config.yaml
n_layer: 15
d_model: 128
n_head: 2
n_kv_head: 2
head_dim: 64
d_mlp: 384
vocab_size: 2048
activation: "tanh_gelu"
norm: "layernorm"
norm_place: "pre"
norm_eps: 1e-05
positions: "learned"
qk_norm: true
attn_scale: 0.125
bias: "all"
tie_embeddings: false
parallel_block: false
init: "normal"
init_std_qkv: 0.0442
init_std_o: 0.00809
init_std_up: 0.0442
init_std_down: 0.00809
optimizer: "cautious_adamw"
lr: 0.00252
beta1: 0.9
beta2: 0.95
weight_decay: 0.069
lr_head: 0.00846
warmup_steps: 213
schedule: "wsd"
decay_fraction: 0.813
decay_shape: "linear"
final_lr_fraction: 0.1
batch_tokens: 32768
seq_len: 1024
doc_mask: true
train_tokens: 187600000
steps: 5726
dataset: "wikipedia_en"
Each number is 128 + 32 x the weight over its row's rms, rounded and kept within 0 to 255. Layers, rows and columns count from 0. The size above them is the row's rms in percent of the matrix's.

# layer 3 attention query, 128x128, rms 0.0958, rows 83-95, columns 0-127
size [ 88  85  79  76 100  76  80  71  86  82  94  92  89]
[[133 116 158 181  93 156  99 140 100 132 139 179 114 166 149 141  49 121  68 108 143 115  69 150 106 145 112  85 125  74  67 121  87 116 127 115 132 132  92 135 139 135 100 154 107 133 113 155 109  71 113 140  99 201 178 109 139 145 132 171 166 134 120 168  94 114 136 102  82 132 149  62 135 168  84 154 255 115 130 143 110 117 151 106 190 133 113  87  90 143 118 129 180  93 144 129  95  82 160 162 157 133 154  83 171 104 121 129 172 126 140  91  95  97 125 140 103  99  94 141 169 153 135 117 154 148 102 105]
 [179 138 170 145 140 153 121 160 106 166 190 162  75 134 196 152  75 117  65 119 122 107  45 124 130 123 132  61 135  56  46 115  86 127 132 124 130 141  66 157 158 131 117 137 106 138  98 142 122  78 132 122 135 193 126 110 118 123 152 132 162 150 148 164  91 138 175 124  79 120 150  86 126 136  86 156 200 131 129 152 141 111 115 100 141 153 161 123 136 126 150 165 176  96 117 156 114  91 203 207 180 103 165 112 122  77 150 131 168 109 148 119 101 109 116 161  98 141  91 119 142  92 123 139 121 130 120  98]
 [ 75 140 122 163  66 160  83 144  95 103 146 172 120 139 101 121 159 126  94 136 135 144  88 174 103 148 108 125 149  82 119  99  97 143 165  88 137 117 145 116 123 158 135 140 105 151 171 155  96  88 110 124  91 162 137 101 164 148 137 160 146 109 140 182 124  81 155  89  70  91 122  81 133 170 130 111 231 101 122 138 128 136 174 118 170  74  92 105 117  53  81 131 122  86 134 115 100  95 127 125 116  95 114  95 202 143 152 106 212 113 136 138  96  83 116 154 126  75 136 181 190 146 157  98 142 174 105 108]
 [ 88 116  70  93 169 123 136 118 143 125 153  94 160 121 101 119 185 120 164 144 126 178 181 125 161 135 165 153 126 164 164 112 135 107 118 162 120 103 199 144 104 123 128  90 150 112 170 115 165 172 124  85 136  50 127 134 135 132 125 137  92 128 159  66 139  98 158 154 145  98 119 174 162 130 169 109  24 111  96  70 131 158  57 184 109 107 120 128 162  77  96 122  74 152 117 112 200 147  94 133  68 106  84 154  86 170 174 109 108 106 111 137 124 143 107 110 147 169 112 128 132 171 122 127 129 138 178 159]
 [ 83 128 110 120  79 144 123  93 157  95  81  96 162 145  56 115 183 132 155 147 161 174 185 120 128 171 134 201 133 204 202 147 145 148 184 108 163  95 179 111 127 151 131 138  97 137 134 148 118 119 109 121 113 111 158 159 141 130 108 139 127 123 116  96 169  90 104 111 103 117 114 147 136 127 139 110 141 111 122 125  75 146 201 135 145 119  57 136 114 159  87  75 113  78 145 108 130 143  57  47  86 122  90 110 171 209  83 123 121 121 109 131 161 141 140  72 138  68 155 152 112 144 144 139 114 106 130 131]
 [205 125 171 158 103 140 128 118 125 100 101 128 150 148 118 149  83 193  84 181 131 101 145 104 107 159  90 138 114 161 141 174 161 113 165 104 142 120 109 105 125 139 156 135  90 146  80 137 117  61 117 131 116 160 162 122 170 152 136 121 133 139 100 123 149 123  92  85 111 156 146 122 143 100 103 187 187 135 113 142  77 141 198  69 170 148 104 113 101 233 146 101 177  53 145 111 104 133 125  93 152 167 156 120 192  99  85 127 178 109 120 143 166 112 179 140 124  51 158 122  82 132 149 144 135 142 108 117]
 [ 82 154  89 106 109 129 141  98 133  96  73  90 183 112  54 129 215 118 179 147 129 147 184 110 149 142 137 199 151 205 167 155 188 134 179 116 130 100 137 121 137 146 155 161 125 132 130 143 128 121 160 162 130  73 125 177 153 144  94  95  82 142 108 118 185 127  85 110 133 128 125 180 112 106 161  79 107  95 144 119 124  92 172 116 124 130 104 153 112 148 103  81 106 137 128 151 137 168  53  58  95 149 101 133 137 196  89 134 104 114 142 149 192 148 130  84 136  89 184 118 106 106 113 133 116 115 133 132]
 [148 131 170 129  99 122 108 103 104  77  65 138 163 192  42 148 167 125 124 175 135 136 157 102 117 158 111 184 128 202 163 145 162 117 169 119 136 124 129 105 118 152 149 154 104 145 140 177 107  84 117 164 102 145 139 142 151 150 114 128 116 130  99 146 149 116 112  88 155 120 117 134 126 131 132 126 179 117 152 141  58 133 208 125 156 131  85 134  82 204 103  89 181  80 141 129 105 153  67  59 109 134 112 110 147 174  67 177 126  97 121 141 167 137 170 130 137  53 179 144  84 125 127 121 127 100  89 102]
 [194 112 171 147 145 137 117 143 138 176 197 167 110 128 194 109  51 136  92 100 116  73  77 132 132 126 101  83 134  63  83 112  79 123  88 153 115 158  54 164 158  84 116 167 133 124 111 120 146 118 154 121 150 175 118 113  83 140 169 131 129 129 131 150  87 160 161 138 108 135 144  77 126 120  79 157 145 123 116 150 120 117 104 109 108 151 185 124 143 135 201 139 196 108 131 102  98 110 203 203 196 141 174 119 110  75 119 132 138 121 171 124 108 111 142 129  78 151  90 144 126  98 148 129 138 123 113 107]
 [169 130 149 168 135 138 102 147 109 164 175 166  91 116 205 147  50 110  78 110 125  98  51 151 121 133 133  46 135  45  90 104  90 126  97 133 110 143  96 141 150  88 116 124 120 150 113 118 121  90 138 116 105 188 147 116 111 124 152 126 165 105 139 144  79 151 167 144  95 136 116  86 123 165 110 160 202 112 126 147 150 138 110 123 143 128 167 118 128 103 149 166 155 124 133 160 117  86 175 214 185 106 156 109 116  51 167 124 188 101 136 112 100 103 145 163  91 168  74 134 155 129 122 144 137 153 106 106]
 [130 124 132 107 200 105 164 169 127 153 186 103  77  84 162 133 121 129 129 113  90 112 148 115 126 103 173  86 126  92 108 107 137 124  84 140 129 124 131 144 132 107 128  66 131  99 137 119 166 171 144  80 140 113  89  89 113 100 143 108 146 118 140  99  95 141 132 169 142 138 131 153 146 119 122 133  52 142 109  88 155 121  36 151  64 112 200 108 189  74 135 191  75 184 100 163 169 142 149 171 113 116 123 172  51  90 181 115 102 127 145 126 117 113 109 154 132 213  85 108 121 121 134 121 136 158 151 167]
 [186  94 151 153 141 126 115 145 108 167 174 173  88 143 206 150  24 132  62  93 136  97  59 125 116 117 124  66 113  48  73  97  94 106  89 157 117 145  85 149 135 119 100 130 139 138 114 103 136 110 108 111 126 170 132  93 138 157 132 148 182 129 135 161  74 156 147 135 106 142 160  69 142 154 104 177 187 144 108 157 162 106 105 122 149 131 172 103 146 117 171 160 162 129 131 135 101 104 210 214 169 139 149 105 138  72 126 121 123 125 132 100 100 108 135 144 111 130  98 121 154 135 139 149 130 113 111 100]
 [ 64 139 112 111  78 140 140 104 151  79  78  96 144 141  41 145 188 134 203 161 151 159 169 133 159 147 137 201 129 176 206 129 182 137 171 116 159 105 189 125 102 143 119 114 118 140 132 144 109 110 131 179 109  93 127 135 159 128 105 143 101 134 131 129 164  96 108 111 146 107 124 143 144 120 150  92 119  86 130  97  94 116 173 125 167  93  46 126 111 138  52  94  94 131 122 125 148 151  66  58  91 145 108 111 131 201 100 107 120 124 134 151 144 130  96  97 162 107 183 160 145 160 105 110 128 124 142 154]]
# layer 3 attention key, 128x128, rms 0.0911, rows 83-94, columns 0-127
size [ 96  71  64  67 107  89  79 110  77  68  96  78]
[[132 149 108 103 107 120 120  96 140  87  38 100 151 131  96 131 184 132 149 151  93 124 168 107 121 139 156 215 116 206 175 151 178 130 160 145  94 128 142 114 151 132 153 158 127 120  83 121 125 124 165 168 122  95 121 181 143 179 120  70  91 151 114 118 184 148  85 127 121 138 141 167 117  94 143 127 119 113 149 137 145 108 151 146 129 175  88 179  86 165 132  95 139  97 110 132 112 176  70  67 111 163 136 113 177 153  66 184  91 126 131 126 173 173 161  91 138  79 190  82  85  84 113 136 117 104 106 129]
 [115 162 121 143 105 103 129  71 137 151 125 144 165 108 128 135 112 110 105 126 198 126 112 110 111  91  91  57 120 101 173 113 134  99 144 103  89 169 118 114  94 118  94  83 116 109  91  77  95  96 112 110 125 182 127 181 104 149  96 172 128 143 205 122 146 113 130 107 121 202  79  84 155 171 176 116 187 126 153 135 120 141 185 176 164  51 121  79 147 137 171 130 130 123 189 112 153 100  95 146 114 146 107 102 154 129 150 108 173 137 144 162  82 141 134  77 119  93 157 176 111 184 145 108  98  74  75 104]
 [131 142 109  97  92  84 154  76  93 107  76 123 144 159  89 135 171 142 127 119 159 106 165 167 174 172 164 170 115 200 163 121 115 107 128 193  89 123 106 129 168 158 142  96 156 134 139 111 103  97  59 100 129 137 137 161 131 187  77  79 108 129 141 157 130 126  70 122 149 112 185 149 138 156 131 116 128 134 136 159 132 100 134 148 125 177  82 198 115 223 113 105 109  87 114  60 104 148  87  91 125 170 164 178 160 159  64 120  91 144 128 127 126 150 134 103 108  92 165 133 100 133 123 134  75 121 170  91]
 [115 129 162 127 153 128 114 114 175 123 106 141  60 176 156 175 125 179 127 116  87  95 105 160  86 106  84 123 103  85  92 140 107 127 122 127  94  97 119 107  82 109 148 198 122 145 118 118 126 142 111 115 172 157 151  58 137 105 159 126 124 143 129  97 117 165 170 123  84  99 125  89  68 155  60 204 106 175 121 114 152 133 124 123 119 180 136  95 115  92 161 176  61 105 146 169 112  97 199 159 151  74 167 107 136  83 125  98 148 139 181 164  63 109  96 134 123 174  84 144 155 104 117 163 120 133 179 149]
 [140 142 136  86 155 103 128 129 108 125  87 128 124 118 152 120 171 128 162 111  96 120 160 103 134 151 158 195 126 187 129 174 190 120 161 171 138 126 141 160 167 108 181 159 129  83 153 153 133 149 143 164 146  56 119  98 161 122 159  66 104 123 116 135 134 132 119 174 152  93 163 200  88  95 145 146  45 146 121 100 168  74  67 110 108 185 109 199 133 123 125 117  98 133 107 118 116 193  99  95 150 128 145 173 112 152  96 141 118 155 123 112 181 119 132 157 114 133 145  42  67  55 113 123 126 122 146 126]
 [ 84 125  92 168 145  92 144 102 168 115  88 118 184 123 105 100 151 119 157 111  96 145 140  71 156 132 154 163 176 151 132 148 173 103 112  61 142 130 144 178 148  92 122 164 124 129 125 122 166 123 162 122 113 104  82 180  91 120 105 128  95 124  76 126 144 181  62 133 184  87 132 201  92  60 124 113  89  77 170 111 138 123 122 174  99 155 175 111 138 128 147 156 121 161  89 193 118 181 115 124 170  89  81 145 102 193 107 155  71 108 126 112 173 164 154  95 110 118 156 103  99 139  84 134 112  79 121 136]
 [119 121 105 131 125 147 142 155 135 124 188  99 116 135 117 124 126 146  98 176 163 204 141 169 116 151 106  99 121  92 150  70 123 218 105 104 159 120 155 129  89 142 109 101 154 112 187 123  99 126  84  84 101 151 143  96 130 114 114 227 163 112 161 148 126 118 156 119 133 110 153 136 152 169 125 111 145 158  87 114 146 153 128 157 112  29 151  81 163  54 104 173  90 135 145 115 156 113 163  97 100  67 126 124  96 112 158  58 158 132  94 111  85  88  82 154 158 174 123 151 125 171 139 134 148 184 128 135]
 [136 107  86 116 143 159 163 142 126 177  78 157 130 118 148 119 167 124 156 126  95 107 160  89 162 157 142 205 140 198  97 184 186  95 150 168  98 121 135 151 162 109 176 154 154 105 115 126 150 106 141 136 131  85 112 135 145 136 144  70  81  81  99 138 147 138 112 173 159 104 146 227  90  37 138  95  80 123 133 131 182  92  79 148 122 171 122 187 126 159 125 127 170 126 102 176 126 196  99 119 155 153 127 142 168 156 117 150 102 143 150 113 162 149 139 145  91 119 157  68  99  87 107 135 133 102 112 145]
 [163 117 178 134  89  91 102 143 128  84 158 143 122 105 133  66 125 144  75 126 101  70 159 113  82 102 120 151 126 160 107 158 164  93 100 111 199 198 102 159 139 159 173 161 161  44 112  81 167 102  90 163 162 154 154 148  74 159 139 123 164 124 184 141 140 126  91 134 137 161 148 128  89 142 176  87 160  76 143 151  90  91 198 162  78  98 131 111 124 164 134 122 151 144 113 167 117 172 135 139 132 168  93 105 130 116 116 110 127 160 138 126  80 129 155 119 144 130 117 145 111 160 164  51 108  60 102 123]
 [136 117 112 119  82  92 145  48 131 191 139 145 161 135  85 183 103 144  97 109 121 137 133  93 137  70  97 100 166 112 158  82 125 118 139  90  57 124 112  84  98 161 175 186 111  99  99  76 131  85 141 187 170 143 151 156 116 141  82 131  94 121  99  77 141 191 115  84  85 119 109 108 118 136 142  98 142 131 125 192 143 113 212 137 117 192 127  73 127 167 162 130 138 116 229 140 102 106 139 122 109 122 103 104 186 117 116  85 162 130 152 132 123 158 158 118 118 126 153 134 131 124 120 154 120  92 158  98]
 [210 110 107 159 113 117 137 145  87 152 129 156 131 145 176 172  60 142 121 112  94 107  82 138  91 101 170  43 114  50 121  89  83  69 104 122  99 139  87 112 156 121  85 135 109 126  85 102 116 102 125 147  94 167 133 137  92 154 132 161 179 143 145 142 122 154 105 102 126 124  89  95 211 129  92 180 162 156 131 183 109 159 150 126 137 140 141 123 112 159 157 115 139 113 133 154  71  75 172 172 174 129 158  86 131  89 142 151 162 149 116  68  61 151 163 137  84 109  93 151 164 145 124 145 137 127 144 102]
 [105 140 138 169  75 163 100  79 183 133 122 134 115 126 114 123 170 101 139 147  65 149 115  94  99  83  57 110 146 137 138 135  82 136 112 112 108 161 142  66  94 110  70 187 115 180  87 111  73 102 215 151  98 178 140 181  97 130 131 165 116 141 165 106 134 102  91  88  82 149  72  94 137 103 101 123 192  70 162 112  87 132 200 132 169  91 140 107 117 128 132 105 156  88 112 183 101 137 141 128 137 134 137 106 170 167 138 122 117 126 162 145 116 156 154  93 126 107 140 166 181 152  90  84 132 146 117 129]]